{"num_hidden_layers": 13, "hidden_size": 192, "num_attention_heads": 2, "num_key_value_heads": 2, "vocab_size": 8192, "tie_word_embeddings": false, "parallel_block": false, "init_std_o": 0.0621, "init_std_up": 0.0621, "lr_head": 0.00557, "warmup_steps": 488, "decay_fraction": 0.681, "final_lr_fraction": 0.0, "max_steps": 8025}
Each number is 500 + 50 x the weight over its row's rms, rounded and kept within 0 to 999. Layers, rows and columns count from 0. Numbers have three digits each. The size before them is the row's rms in percent of the matrix's.

# down: layer 2 MLP down (transposed), 1536x192, rms 0.0949, rows 478-577, columns 128-191
# up: layer 2 MLP up, 1536x192, rms 0.111, rows 479-578, columns 128-191
down478 102:436566521527423498525474402507572534465507438460608471512517380575508457519428454494501627583499508506455514453488497484549399401503550510521583384473515497542532480494495486498474491477430439
up479 098:437419473476493489571575572477445539411485512482495524476474544421558498456510554409474594539566488551543534458528441546422432511484449535500493464494547491484495455455549463397485425425501467
down479 099:509473503555537460537505549421473467497504524566516480448513613533369440566495498489402543510529485507457472488570504487548501551615534518473520561481541453477489560534498539553471489475582426
up480 100:528541513423490446598455506561462507506519519538416562493574523591453548478511596507523512472497568495530545453576521483550528502513518476510414500398501443543499525442498474536482542505491504
down480 099:509466442566428451539434376555562426547456538419531522531508439533515532449401466581498527556544466525531495516452531429498499512581495543487471473495467644507566461419518503507565535484493414
up481 094:522521477476571404511458534496471532543449478521592483545484623456461479499470502553430540447492486590495622504436410489480499494473535481538525460493505506576589450491473473533506442517493572
down481 091:471573491395552525483521571566501511462460469488571525516561520528510516567554486500564435506469474457544445549491574555516553479541547519460559549514460382531500471555503509554537620444547481
up482 107:548514494571513452548505554532445491546459528602548409552483530489478469409564534488463567617458548483458494420495504453522497533451598512518477511486486522482479452544411455495532494538520511
down482 107:484558503419509529518490543570503397570467485401495533524547487487604419504475535669418493535517487541544516492427460584424502464527419497429581464520565481406553488488564492423536456528461478
up483 100:475532418570498509531430450500503539449532518539478511534471590461530555512494413436456508483495544538459462491514476364420570528507546501593462547473477512511435542449486534551539463477536490
down483 099:487460508551461494514468465489539494413420526469528477564511461524470581561438450438464517515480486470499540483512470441560439471439577518411564459522446485433443480527562439547453543600514551
up484 099:521511485531537576452456538489455402514626592400503558412509505445449423499556490550580416445480497506533499567474515516512462533562560509542417381480503484561545517482527507506503546512453508
down484 099:410463489533418594533534532522619453590434493552529484470487524589490466632495480545472524522513464538416470451439488536432548486502513388474576510492498510475432470467498492522441469516423543
up485 083:571497446510453459492470368520409444601482533419522566377508499466446454565544472548534489490535517458447453457494516440500642443580524507433553572369539471410537511502522488458553513430455532
down485 082:423538447558506538538440523449476437494485496467554566378465442502535490589467470496522603551438513531498528506568542447511455495468581445446504396508467531463527495514529583518506558512549456
up486 102:444477430443639447493581507584509553404528436457496485556456513543459503471491482469513409512511579539555536497501413542562588541415519457496481423550469468542481575467455547521525508437508445
down486 099:599532539621482511526454515450421548504525494487506462401482542495599551461526484496567489558457529525560478448543495454485444599557565447505446473443528602536509435363525550492521505473453421
up487 112:518451495592468566471488480537459510518551445553450514482480567482487428487571506545485436478583514589445427538511527520533529494426554506594494461489445499577522541362508493525611516508515500
down487 108:480394433495542467487512483459427477465453469455475533493508528467507532476479552516533447495527529529445526480471480508567516469500538437566525526466517595614610490516425488527505430490526501
up488 097:544528553445485530509432434498491561555538487444543594493435574423535521493458527499497503499572501559502506408498452445415520571515498548571487542501579436518449557528589499549618572451573643
down488 094:465523488486566516470413531513575593457424535533513550431484565533653497542516537425533525519459504506384535512552425468522495543555484427525584498565463458477535474478481496437591405488540532
up489 098:597459507401504404547474471457481505557553583474573523426542460487526602543648441471518499540487558528451442560444431468569426454538565486549509570377509505478504515505459416550492530582431437
down489 099:550518501564417539453581452536476409505517532478569465475564519517486449467473453560552560551526577426583397516588456533505506492551532535575481393509556506539504520612549558427465651510515483
up490 108:420469486451459574455552437499456549501530437551458528466579522481530610487449511429478482479548515534522595478542481482482499476353467471457402499539467469537548528505508536473510364467523525
down490 105:478619612483433464513547501529435397502395480511507574483522391546525527500474498477568500568494565486588407591520463504562534460527431591529478452525408621429545481611472516431529528511478490
up491 103:551605484551539468499452520465391429462474474494486496455475467473522476504529550498529422475636460489549526510507513453486537558575439494540531550371456471495506523518490579484611534452429528
down491 107:518500439539456489608477543474523560513514537548490475565550491526559521477428483481441486573483385577538558462570486557441562552512431534441428454509488525555511441598581523557527583487521472
up492 106:459435526510544570510497417469446426428435478496588435481519534512461449513463507470507521542538564533505569462411510412494508606426544558523513595476444439608444466428555470535551493543545516
down492 105:635450512440466479454396520403491584537497468567495593482534454497538577488479512491520563492405438523451546565474468536526509483557600477461515591458510547530544476478444437623497449525469428
up493 091:507595442505487545539507609484505559475496471497477458504586528482543520430494533553432466598496492545448479485511491442510539519551533517529499484456585466521442542557455584500528501486479511
down493 089:423453497527520439541426561469413441561420423440462585426504521427487538556541460443453534491583532526555456462493486566546518453443444456422557525523577564508558495451594475460534419494581526
up494 088:493547454484611461474524465505490515445566534522584462587493530478417523484476429493573537404456487487467546523509512536488541471539520570500557419478451508554444582495504505607506439547533500
down494 087:492490465599438457542558531479525510473412499484460475436447534546536600567528450502494511499481510484521610464455543460473461532560537470513466546442417466561502455473520450478454393523564508
up495 106:555525453503496508559451558485500532507484510555572477573516505470406489519442540475442439471517548586599461372465471493517519488516581507548485410405522386488450538507562511509517519560506501
down495 119:547485591503533484504462514464624516428496473397493484460503522533433551521503566462495515496425511528538466613478609456425508424564583556591395479552450514531581556445554482558495492422503500
up496 102:454502498571503544460475418603438393474569559511465492477479496446506546516590569427451502528529527552455573504396448504550453411556424564524498594504481428521517493412444471507512474545428453
down496 101:522433480521413543476525530458558539604465584473523555504424547555430517516481461606477589483473522414570489463514479474553519454613488455498496517540494521493513548520530422458486516491454528
up497 096:532512529557515517609459530509411618465472560447514402533520571469447512531550500502417519514477514527522500520473548490509542611491500573490510540501433382484507520442553552528543436416518486
down497 095:570441518494617545519485507471530428535594448570441538580487516484449531580425473488580493475482563519453487430452502500499437448531491534452499588513493549525549437517613459543388495599568611
up498 097:496558457563474449498514483470574428464529531439529589492446514438517456553447503493465475512492619438522480480447434462416517612470566418449457421488472472487527530588480485446513514460452458
down498 097:421507516496555499461471499523561485492402502578421546472404464456490434500469438443462520438507511566507474458513425485422520398560581402528488470498470577538513550507401460494532535463499592
up499 119:569448469501542473480480417565510445522597471495585512435528427523572518482480520431507520550583515587473464517569593469518409463561559548488405520500512465556469531475493476515478519479478459
down499 122:522440460509549513452472496524436616486387519480455489475496518610521459431544431521560567596538456519561525456475332483452517492480503489470500499478510508523546501394651547582478551461447450
up500 110:529551491472604527502421539465457444536540503471569495435446508459480456453591529519467387485495474521511531528523532494511508473631554510566469470471412514505534497479499499506467531479496507
down500 109:433497474495391480604489517643594511561431456491564516482546487543515557547503604577479523465561507482479428464444484492485506492522526470459563536474564433397464472547384496550542500528441483
up501 102:478548490590583468494542523534435547414481551508483436502385559540431525530481520434451410442621442511482561409528492496477560493529482498482497421525477529488483496466492502514538463439516538
down501 103:521440503548480501490442427544527516543425491473482513516515502473559432470561448429468494415544426409511540449532451595552520542476533433547511545450511422445440464581567624508473464479500541
up502 109:522476425484477531523476541495571456459435462446520564487529561501483476473449522435478600509522567568500518429429474444480482453427524457571526506506542519512511551424526506496527481563486477
down502 108:479483489486434510414488495490476500574507492509456514478505524531538561574525542470461464607427514473489526577486381509551474457480451448451490548417474416483451505482429558485427422453504447
up503 105:430439502458542456468495575442433493477561474536470484445504588439485469503495471509466482492550488633480548576545544463601423514485426522489469394566420499552475554443572553527500424395548534
down503 101:503514526548522521406502492478471506487557470456547512499436533522444442561465422509510522525529432409545483403514495479523456497461440484569466447466529463511452531527527525433536553505458470
up504 103:535528520514497541515515465495518607479587478497632487471501571491474488489477470446474409489534545549513472483514509523462600506534506580557478421501475498428384499568563478435682444534521501
down504 101:501456549428544534591390548508501535458427505526493471457562512383438523442501494391488468588511482478570442526512471484508540512386518500413439550584490442492493512583529541505422486517474583
up505 097:460547513422477496473565500527423581385464479535500435504533482447538607489532433516559599512514465669509444591461508509597402522459446523511460529536392483456590499504627518536484412466496458
down505 098:522474516533485497564429480488487473520392453497457519507466585581523547498465526483568465561536416397482456488563401535443489410535493487548459547433518530497476353607474542387547556549448470
up506 102:579476479486499484495399570478388524528510491477451476421450569504497509560475497472470466539524486666466461395358494481475399447536565507549529467466514398452444541559581455468471559534510465
down506 093:532482476533476453597551432523535517580497473515454434481427517552577515507547527657510517606483540529522466525497517509515523525516496509456521478546464543582500398572530529526485475494474434
up507 094:551426531466568521539505421415469567517478468484617519529438505419447545556534521487365536631527507508566518491518477472475506502546498550488509564571506480364501446501595395439493484440499482
down507 096:457455564520438475523592465450501423530539523610405490526592562604481542495433544360494475542494509610558542507450507512545610545505529574507538569561506486518557516436502463458470430523413476
up508 097:422495565431490473670498554477449490466574493481489424543520507480552551440575526460434424511501523476526496490517551498427472489512511599522507429527554476527462483489557585568577495518570530
down508 093:559465458562464472542461520594500527503477478584492489435486550511445448449558511570578421519458473483521526538540460539508461538530491488443438487427476602575484450541463543545542522543499502
up509 100:555514504579474496443522570530540370417523458409581459411500443428507531436507520505483439493486641451531392469442483480594468418566643534499509439520444429596449486516433453572460552447494447
down509 103:469503531475517486497449522448519499488509424448483606437375526452494497576486546534613442553529527504592422499577404478409527449547501489467466420588445469444461489499510612436512579418610535
up510 090:425504449565513495519559454587528481489555496474420513495507473557398462492474583512465412475517444490599521435509490456501502465561448551530540416595440509509527558490429499495518507528429452
down510 093:520530541630502517428549479500443546507428472494451448549385489510491560494481470505483567541516503488508499454478572438423443483587551464461469447532559532541494474516570440667541511523629564
up511 094:492462390492483467451520542469538538526522503449466470468565557448474481516495487433471433439543555557493442462454506473447588467523517499516465524484462501438414578451570515480470366443529533
down511 093:452445504517458519503426480515442486547464586561499474504514581575453522532391564536551515478460479562510569515542488491524584585458446610426498476392518511527454494507578532498500514486521510
up512 101:561453459444561502560403502505467481467436476380469460468449540414515551532542537547425480450532564484505431450436527467396492449507496552523440468416521436515430546527466462492577439555476508
down512 101:490430491495490459528558414492470560504552498507484567551504520600483511530485486550504555554424408502507609505626509525522507496480519505458615470564468596528565585506514569549535494449504461
up513 113:474585410446524492529475512471529503472457520479577444468441545535443609488454497475453510496540460604509466488471514499442549411454558484553467393527558478471513510487474451504483516414550489
down513 108:433507449431464519559456560535494500495431523484496501458508507537561471552533436539473545446509490567473490453517480445432538453420486463607503413472497496504449472511409640543463569558472583
up514 083:440526468459588520494581427610526508438518508531507470467530453486381453540533547483518466457477474490530495511552511556482405512476540545538503489573562478479421517578488505559569544569484451
down514 088:485477477433527439568561549530488453494515466415497538501461513570498479512510488499530428568538404451527574520505580434458512467498509510417445486570519498508442554467570467519523482550615508
up515 109:469548493457462521502502414484461472415565525373505533463490515470492487556501516467370409533511604484514566457443500509465578490582514418491516523448556429538459500461500460503550568453503543
down515 111:565437537400518397470502496426484469509485510426486515482512515473473510526505525594518484453389541485464491606513543523464475579617520502592537414483539583428503440540497577539537503526544484
up516 107:510555516515563470454502547620484457535546433563531454567532466523482517521501500479533562615530539472526468532490525495522525568483513442493436571443442448466465523518475570494484468570424537
down516 109:439512532477541483579521475473533544544463488539499532644469476477574527456568571557413511562491443455473550558461489405494465606484527520527493475436498586508465434480492599506529566461536520
up517 094:520532476422497514500519559644499505445570511483605535486540397523537530459554474423532552556527543504536490400458544533508507483577532525517460637488520448448508542511516516452597482486570563
down517 094:478447522599585446445522518422543449417456485449553511544467485509565578501492516477435487520527529517453445547548758399552569478581516520474595542510510568448590521471511394600481464498524473
up518 103:394528460459484554495510466505409398456474581544440444551526561494494494394527556524552460510529540456523592546509423483460540531477388510511459477522436478554556556401433562493489459488521510
down518 104:428508497445409466563531427453507464549504460522477490483441538556448524463534510469495432577579500504565441547515378437545469491447500463524530435545525542579434466415455512401541603505572552
up519 112:528467488476498482531538403585492416559555559472470400541565517414417641446467514499523503543457491495444509457502478481560424457464560581506552478470490428562522421478447523529491432457541424
down519 109:514481515515453473402469399519541435463424575484417435460455456482520513523470478553480474501444494551462447478463514536497531502535471494529545423535482461493498504439452486449489512511544456
up520 099:454503450470541477501498496520453532435549446413542512456631522630495481600454509436407551408567507547479545461481544472547565533500509446557428446542472537488570503528545507581454465467502457
down520 095:475516670540548520444468552459512446399441459524455417586544494547494524540563501393511460483541541441531443515408481544562522534497535478442578528511453498560485533539524536463457523562518546
up521 088:470554602490519538520504469558531474564465572420540481439523495420474526507524440450563507459485537543597497441506462470536556475535534498542582529571419556409477431475545491483504500478580547
down521 089:423551617519446550520495483609449475530519485476472458469408469482533462556541410554513562535524550533499549564532441507504581464470479422560555575538488483500390539440509532477517550538592381
up522 105:526600524479490558539505496582529471486502612513501520472473504637481567506461484440476521450494570479605465389492519496439458547480554532570443478489467461509417632521465492536598494453474528
down522 102:553462526570543545428529501531425427492451562394484536503462433430495512458516500476514573511409502474549574539505515560588602447507529537464476541504443496610527489433600465433431536556552515
up523 098:619428535480551609512519585543524456538517470547498459426459506442523501504550512408462521569487471527463400502511498408532479518403537521514545542543498426496485447558583537503486569450474492
down523 093:513488446484524537347526558449515559480479483581459520472412498475555523468544536512512462429526548518506478432503448431495526458470535518559509536484533447544462493418434430535481504476506407
up524 093:481506440542530485579570432471430443566456566526554515434549454477423515575535468551369537531503501491490436530544403476544520420458452514475476530507492529549545566566474527531540621526500562
down524 093:633452440467531537439515416506459491424488527486530522494553416508460374604503446561526525564491435514449510501625528516482416458458580491462419501469500471576494529533547584462436587502489526
up525 101:460487397530500551509512433482482565531564425558485483523576546584491448469527582534491476471609496489495488507465528509418567562488455514522480452444429488530579441443447521521605413554429432
down525 105:561526570553496529533518507522573502552553456555329442451445453553528461420422446563514442528470577538551504581514521570578561572476443504552517495492512554450423457543531495417415592498556494
up526 105:497464474536517494588488547533527435508459468521487473527569463563551589392551501532507405603543552547534524420439481555610519463483448579513496534443525455574475564483479483565551499524538450
down526 105:518576498595485433487420444446486474531475469493511646444541442497501514559444453527496508399518458450565592484478467461460470530590522463503435481407514550572543584577559604469524398553493565
up527 099:530544481455609540536449557533355479527498459504537474579501499535507542501460571401493522513592465500525557426485517506526469580605543504522502539444523446508490543593529534537588500585529567
down527 099:466495473541476459575409497461471558466558432469486539442447503609462612452543574459497486555476494462524466547521576454430551496601545549454505499527540572578565396430492530512620460464460447
up528 107:494547484394505473615598533615427407487394537443476544548514569550432441514522527437430576534504592456454546466525544510512560583466447509513540567501453487464407492497520607572562474412500595
down528 106:520511472427448486399575453559466426533450445388519463504468470539480447581450395527568473432454474558427529471568428557560467527569510475567511549546493550523536483548515541492400551561488622
up529 097:575532462457507433518414444507416425560467463568459375447558478439484507383524519514485567566533477419495455461520569411487523437519501497480526535475486497538514430547410578518564543541403529
down529 095:533513505428454458493582505521444465477464459440508434503477492421478502515552490460525479557512513480417505432457494502541532459575454463453556480557476499489554474515507534475458504437499530
up530 098:431427362572555479501446469495518587547551456571498548431425491478439441597399494514513423464545449515485527511543414456475618436519464488528430458499534526471384575610472505525598478502532495
down530 100:454539499510469518512384580529408546462432519533464506554505447575525497505477456383498527457486556421561511524498478435513494506516503502540454471502542612397464503498425486551527436424593568
up531 100:448533452484532549540473392502512519508409572572566480466534569501535540504531513487539416522586516482462522544556418505550398535479533471582447527542440372473541544506504640515433447516502385
down531 100:516474509536429428531478478547475476522462597465523422567579492499548489498483533524376504565463490595507543487424548418532607508478497494479594469452504623413489527557511503471403546468479434
up532 099:529528537556527499549510539592448390546508507559458412486581564566435466410438505499474467513537519529484468530443482471516531497446464438625470569522474509521485475535507546462590559438497537
down532 102:538535435456510509548417536609485513483454550571434442513554457605467450419567524608524506522535511484505564432503542521512463507494510465461542553599444529541469545525384541511542405452638514
up533 091:468505535451642434549527402466462377433408425556470511550520520445526493476502561594485512433475460533465457532488485470475438523469458507470493495521488446581518547480475569500510405500620545
down533 093:474457548538465403502505482592500572457510540472413510494445475548485532529480517483473452506472537474529493516512560489534569604476491484442499530472431496557474518452468595503491558455477554
up534 082:515555448525505534561534438541499418473463493479529347502566559533535459560535480557510538482478497560513520407474434505423466478579606412460501573537496478495449483449403552536583529476487600
down534 085:580457514531549533474461548408476467485485454464470477490507435510517424479458504608544513456434564450605536542635509492463396467523482430592527518452463550503528557433563488516463454540473559
up535 094:468499506486455496474438384551513453503500476490606505416504471441456529521487485445487476407468466573462467616471441480513560478595458480523551491479547460435429472550478493441524458522496471
down535 091:519498586471519513466462398544529449516524470436482398457446460546574467503428508590521548493551539410393465560542461498549453484479504491527557391534429498541493581566544535448600569452556424
up536 084:534490399513496371529444486444550590494544447428491481511487540530483545422511589421511380537505559512432530461446433540511626502518589462514534542494531531583400559465515468511485427561518491
down536 086:476439525465535495458540502492568463567540515542496493558546456417565503553509547448528458497487474481538448475604510508580501564523551482493451568430500498465442450587554539443449497495533560
up537 094:547419463514564489483518396574448438509456527476609503487596475489388466566497429548441564560513429564521446512502464525525572485596522459511513571570474441493516543533499456522448561510452496
down537 100:545499472495484502455534458474464450388506501487484518516531477469526507473514514544491435523446471479410534502552458467593493544478397536487592466477490512557481486511544623478388582422517461
up538 091:398481580552531555511489411484590522452476532556398484555485538521515442418448525508513459452480522512490453438538545478355567484381532466505530448513422468454512558519495540496549533531571439
down538 091:541538509460443531613403492487450524354523463419533431432492576525528445441550508476461499540563521552531450520569468494382418498496459481448496448549558519566509462473509447446579507455536501
up539 102:502533460582621580496444443590429542405509459573500478460508487579462510490542524513500445507494522583548400551514553502502466504552507573520524516444501476546450442452552525528590558526436416
down539 101:454433547473498544511536535430483502499596467383546511562488506580479470463520450475502533518454604489538542544409462459471477602498485523455428443443422558450476494488552518654552537517506505
up540 102:541473547485457518668581570434436539489515395529581473414494584542537514459476577482401529502496509507525511463455433561480469444509576510554539463460514354451475510568438499521561489475542506
down540 093:514506514536472405523550511523510405572556432509513470520480456627553520563413456561566472551536439441547446554478555476626439563448470506539521500477445543535500568601481504515474454486405462
up541 099:597590457500488526555523522428516517484558535526513408591537601497557497417510497517465455472486613582497484446452482546391571597500508660520386383487486455475521504509528537626550447550565503
down541 096:503496534461456575534462476547509562484529566444579536519427497468515490455462525439403514580490456526506414523496535444542553541522501417422501436469469521559531498495510558471521598441517469
up542 107:590559533568571439581427517483415409520487540443490574488542512446514525472531455421516468514477541593545496622459511407530418560616540614505474518539516439472555510473428528541515492458512514
down542 105:554486472502442458422489517469545496547459519512449454589511538605554531511505554550510491512541442583562490541530419449443509525517572454534547530550482516540519549463524535479559375617533539
up543 116:398480515530462575474475484562385497502471457517510513466539517461542506503478507439577496505503458430501556414475488521531434541478506586528457549556428489401532573446527489542639532527541549
down543 115:503517474518638486561493488479503479524549516501522526427546540571536522478391397508530626569463513525568559524486553424470499485555480502474572560514515587488537546522455476527497599480538465
up544 098:495518488548560544458590545578371453496432514553554488512492489548495452554519455547504493504548451472561540538512523540533428445496490516551439464540469514545489462443478533462495513549488399
down544 100:540469516502510566508491506438483564555492522591464514403579478559502505578416485476517524517500489477484508549415490447501495412583510426527569528521585492506530441560513519500439485520471450
up545 108:460493432509581519560550529472533542562529525476489486546543572529530519535511548466403479538491524551523538371502485514436602535480500524585497525501520435577553554501497540573496507618613434
down545 105:460553550433519534492509547532477598484476567548605501503431551500552484480530418555509523604488586556434564497504527512389499507522466519502564490454560519583561498469497545569538527440480463
up546 120:491468535508485488510437519467473587522573575525462498458542587454434496521572498459552555411571485468449483519546501428492490594543518396498389372439531469513477469459485495525572412410416567
down546 111:452468468474436547474496454459443519513462469472519461576621516529643467510467453524569553418430505520434472507538483463469495468473476485462480494511552461520535462500548409433502460583453573
up547 100:429467509471533545501487602555470467529501485482473480461472620469518504423468545517446462494542494506508512520418522459523548463471530497623479578543485485509452524543414507513594538555470499
down547 100:566430540355447585513580488509479505518471553401406511493560481496523496468511505462535449542500520464512486579501524552436646539458490483502574525479524583534522562483507500511446469425509517
up548 105:439493474550496401538457545523490513443492526523513439493505431530440569536540555438513538460500589459616489513545407515578483562488516490558413593517545435525525510543397514494475485510442532
down548 100:567389457484477542449455464397502464424438471603481398507369479561499477518458441554472454557448532506516529556546505485477478461496477572502521490462467560463430502485439488484457507540452602
up549 095:490549521462527517497507490472419518526555538631535566509486491483489519449503514505584548597518527443572579447568453418463468493465524442486488441443510501563529510551433538425479564506423549
down549 098:478541482505441496552543483506536556555563541473542414594487522539622450433483605466563457532521380506462550541478442482561525522518506513473472464484466504633503483483398580448591566501439564
up550 099:468542561547510553531457437488530507466539459504563540509516476482548472498510481476546525472467575491487507512554588440391527576506524445464456558423538445478393472550521554511545368578634495
down550 096:516491475529587523464412504549521533507499460564422493526458465548403481514418511484445466470411520536467480515463525487551436538604601489504522605485463478475547427586465502460394456595506469
up551 088:494530521459512576543495443536479470530512496566478507479487532482398526488529531468452474518682496414502535464519441514520571537489446440526497406517551411551435472515534562412644500503532531
down551 088:510525540438485626431482447469508559418399478524494464518416512576493470471522379573508588463484529452479565547540568490508481482489471433494531411501462561571435465523480550521468484479592493
up552 078:560596480487572549596566449592500557479549516591495425521484504499481521440535562493502512482517518591572502485528503413531542480418541561548519399431486423469504546528508501466583473490534445
down552 072:430550495510524522525497495408494535470518482426546514595547413500447398430494414483529409456568555462553512487525494488508424481474591444486513502570455566486465541468500526482546575480422594
up553 090:499617450481626449574455450483475562500540419491460510485496490493428501496439542463478475511501542514506500471451448441500554503513468488517461475490401484490477545449483465517558477538518493
down553 093:500469488509446482560513514556406600445433482407579454477477531583546552506553454540530523565556429570483523413532523465406434520453479501524406479506534503539463546497455484570481548516490519
up554 117:565516392558486585505576477533507422537525435565518567542522470480555519528428506583489506507503462517519550430504534473470583522500422501566518541487426519500487556429449520445533548485446498
down554 113:431499506449524530473524497515489386490522476521476547518490392462520550524485456526500566563471499490513540478515538531476478456488521506612505475472412457538550506482378485487457603469496506
up555 098:583580535461499440559480448522526481564524547492599503413584458601450496522432545536476551541476487477446535530489528409542466444528502570512471531432430497503429408474447494418501480512422540
down555 097:459461469453520592497544548381475474550492480531513499407517427420565436506446379583586523501466441481566549503481477446417521470582477488556446480468585543512410472496512511470506561534470519
up556 112:543541454480604539483467552614478468493538502479607513448379601488527453533515527521402462499583586481455489525494455485482473493611544568600473486512432487488468490434495429506680522505457388
down556 111:485463541437385471468524494472534380490428556435521543585471455519536488455516506481549615516554500469561493564468504541428415555489474569466518506416430493483557496506512490406521534488441470
up557 091:485503474464528556502395589441505555453508468552575497534461489503545468452534528505463483516546507531455465540511440428539431506530554463552424511453550509529496541465597487519614565548515519
down557 093:459529476472466509499481508542495568498464596451463584437496473598609438518486417541524456532470530544563486495523402514474549504598467503516507439420523606518401459521406498553506583440446564
up558 105:413520465501511566512497554534461511519491498527486454494501622410417439530420426455498513450510505480646497485512498364420451530491601580522503448351501513472441438490518553505492515437476505
down558 103:598535500522519499509453507520513529573453498476554418515529497527506619518495603456463508513486434387529449426512585468554467469504649578484393511508556444502502490563424500547491507472545546
up559 097:453461472525535505493465500510424533446495449524556451506519558469470457537527491427503457474467444482546595397434470482493492576604506475509510604572474454466459545421508507503537510527634574
down559 100:566470527521518483490500604498455608542515426484590552579566543511489554599416484468604474430496454505525581457498435474529435486557524438524475491494506626451511522515442567434566497457480551
up560 100:427508548517484416549564373528497564455530503526414519481561505511407533603550539542513597504512513434442449467577494440420568584530565474469445512464548519483454463556481549465508476502487498
down560 094:477482493526501532439370598545466564456481523462451493424429465504527481469498432489533433413475476598480546425448469591567434495462441499482468495545461509487453511569477513392451531509454503
up561 102:517517438533499499502536482514548429576580373583575475574569475440515476439487549429444420542622548479496445553528528502517497479493541515534518534549505455573576432381537494526514576494541350
down561 102:498553585605551620470424545540500508542496459560428481428427505535483464574530454523589461399514432523519543488434489521485474481388534418529527544455527618537569499540509539525511454562503430
up562 118:574559520535630502496479522480397426532582546494611560477539537475588538437615511463550458492471577465546516481428558419447444575479597545501498540467451542415472514511486566523585492409446437
down562 122:470546539546462516478485465516521474482569467440543446548456492465502554511535555501531503492575519533463569506552461427434480446582475368492514534451479518428508542535463525551557479425485470
up563 105:509644507480591492516473448565504518507621523473538480532515501509447543532611523459582379531526456544477513442518517445532508562453443485536470495493443430603493623509508547472546548455412527
down563 104:493430563435494510492505428458393461520491509573530455502485497507520494385501460429497582495543530452516551547537463491330470445612515463452507481367445479473554404518627495586477470507490539
up564 094:566607468412421479563503459602570548438527501526558537468485588479532457509616574475555486444545609513448551418493521569528428521485546519480404457546559424517437603548453541603532469449623528
down564 095:389480562558446474454511482536462534440473509500476546508353437516529429436495488468540513470450535462513578533475516585546586529492482522565527462565434520548562477409530483480488475421526422
up565 111:470564553507494486517434495549357524546490543509420577431469446536564490551569549447445532633577526518537476419551527488589614491495508430462494552444464559467543468514609484498526505506505438
down565 106:538566533557478500570498531528506444453466511500467539531599513517465478524613534443541507430557493507560551561553523388568502485522494487469560497511483520494516432579498531498483501573588478
up566 105:525545487557441586490552425579437541519561421566575519489436495580552516503510507489501502428575495480512551512479400444440426438512577555643396472482547487491505517562498389482529504555485414
down566 105:558490420478517526543490451518628483526449437488522423473555512539540498610547466523498546548485507448545479492468502472514489499425573415457538474415484488480593546471547591528512503448513557
up567 101:539440532480499533500490509573453408531483545533510457568599563369538455428550524551532500488470495481537586481547493504525391554528425485484538435484507508503508484458408555534511456433520552
down567 097:481460490453530456419481529542512443481468555414497451458465482505481542431471561494378463517541454546431494571457471435438523478466538541527483466493507459469478454565512471473528436500495526
up568 090:539616452482523411442515421565549491589529523522481525496535499612396488446453413478452479430478498517457496560475445517478575517463490495518502455471481492532477615516583443567554478468420609
down568 088:492517500478449510511600486485566463474576491529396504506440608529547526524466536516531401448448474613555506559553567519514586596518520528513443490458441516475552502459554585502473484492511537
up569 103:671423442457510489513496476431502538526503498563497473504537646518497440519415564488453561519412501584550475467517480436450516476511609598559505464391515458556483571545528499461512536494536572
down569 095:556441490489403438559461497503468544528475523514448507505446509510576531498547510593522478624476579528538473548442520448463663565501518506499495472532497538660527499549502522461479556511388398
up570 096:421504451452491387491511523551518476552502583466490477428536470519377514484525488456497377433486445513484550517533518455488593476436472509459494533573521454611375524527433557451519516402449546
down570 099:432451491532566453512472518444531539568443438508500491459471567491499525451486517583552478536442500516589435451498561478487511539478466522431433463412459492532616440466533527521503518518502479
up571 090:460562509535488551537484490543469477567563510639396563487482495382397425449439500446494552491515460471444445472482451565484464544483489496496532536495443370473369457509561446395523491543495466
down571 095:529485545440495493415486419500441542517527476412437580485399540509507478518528487511501526465542497383466549432547513579520545475495479471532513432480570486653461569512443512467509540524506459
up572 093:537511542458506421532498443569478484576472604484581603460544446528479568562513480490489535531490470470483524562489574494544488507569515499504472579519418491444441461478517494474503468546429442
down572 086:454473482557445512427571490442494444538437482474499411475505408483490403552465394596604513482478536505487547594516488435500504473514474464518488508483485504499411414541500519509450646544524531
up573 105:422566459409466550496466570589524424564539551513510509549553473568537487399511523441468484471459502505488535456437483570556418468580596594564430472511503458456483566489514439484443558429383464
down573 114:411505569505599540549521495490528485478496421484429455470482554476408498515445529492491492514468464513507551525505570527501537410540526462486471577507513530516491564486516538434417403377652522
up574 095:565538452499462481582526565520525518430526478398485429503462517490583555377596534452501415512518503555578486432449454412487489624554495513514483632394450539465538505518511595376490462555543453
down574 096:520519520570539573501453450560428523578527479532495548525467464583498482548539499553515463483520454507533533568519481480481592460486552582416594549448488548470508417533566425621534468509527550
up575 099:528538384444562476555569461498531462456477487521601521581488487536508445459447487471437381476483619474558508508443525554487506482481510614514501430497370491574522616589484460570534529554519521
down575 098:490506523551409506492554543555504554491460536544589497489473502518479573449646452553510485526486517498453499481574556573483462632553514490480498429360604550511449431458508490556514486544470565
up576 118:457550475581501575492533459536463462390529396410499419572482481550477472505543549518411427548584533531505534449448519462500539483543487479580547474587529525568530518539437514557538569553425481
down576 124:547533491373531500555601456475510462466452493428493479492523467464505513538402459512470528553469529563571407494488517532529497548590552458573552429513563490433436481546504532514463461571549443
up577 090:581625495517531517593399531417535530484495400530429420446539593535428547517477527484485495505529466580471424455506573480549552455523552484509504500513491458496592598559435513533458460526548460
down577 086:556498513531553542439344553495445478504495513501382567513430516504553488445624516526530373476485536481553589466394433512575506560427477478429497445519502448503515502568436545543458538516473618
up578 105:437627501414541454553490415591509525501465486512575520456518476501465464531561504494427525573501598555461433414413563532482426503422548436548475557527395538468432459508552530476514447507491442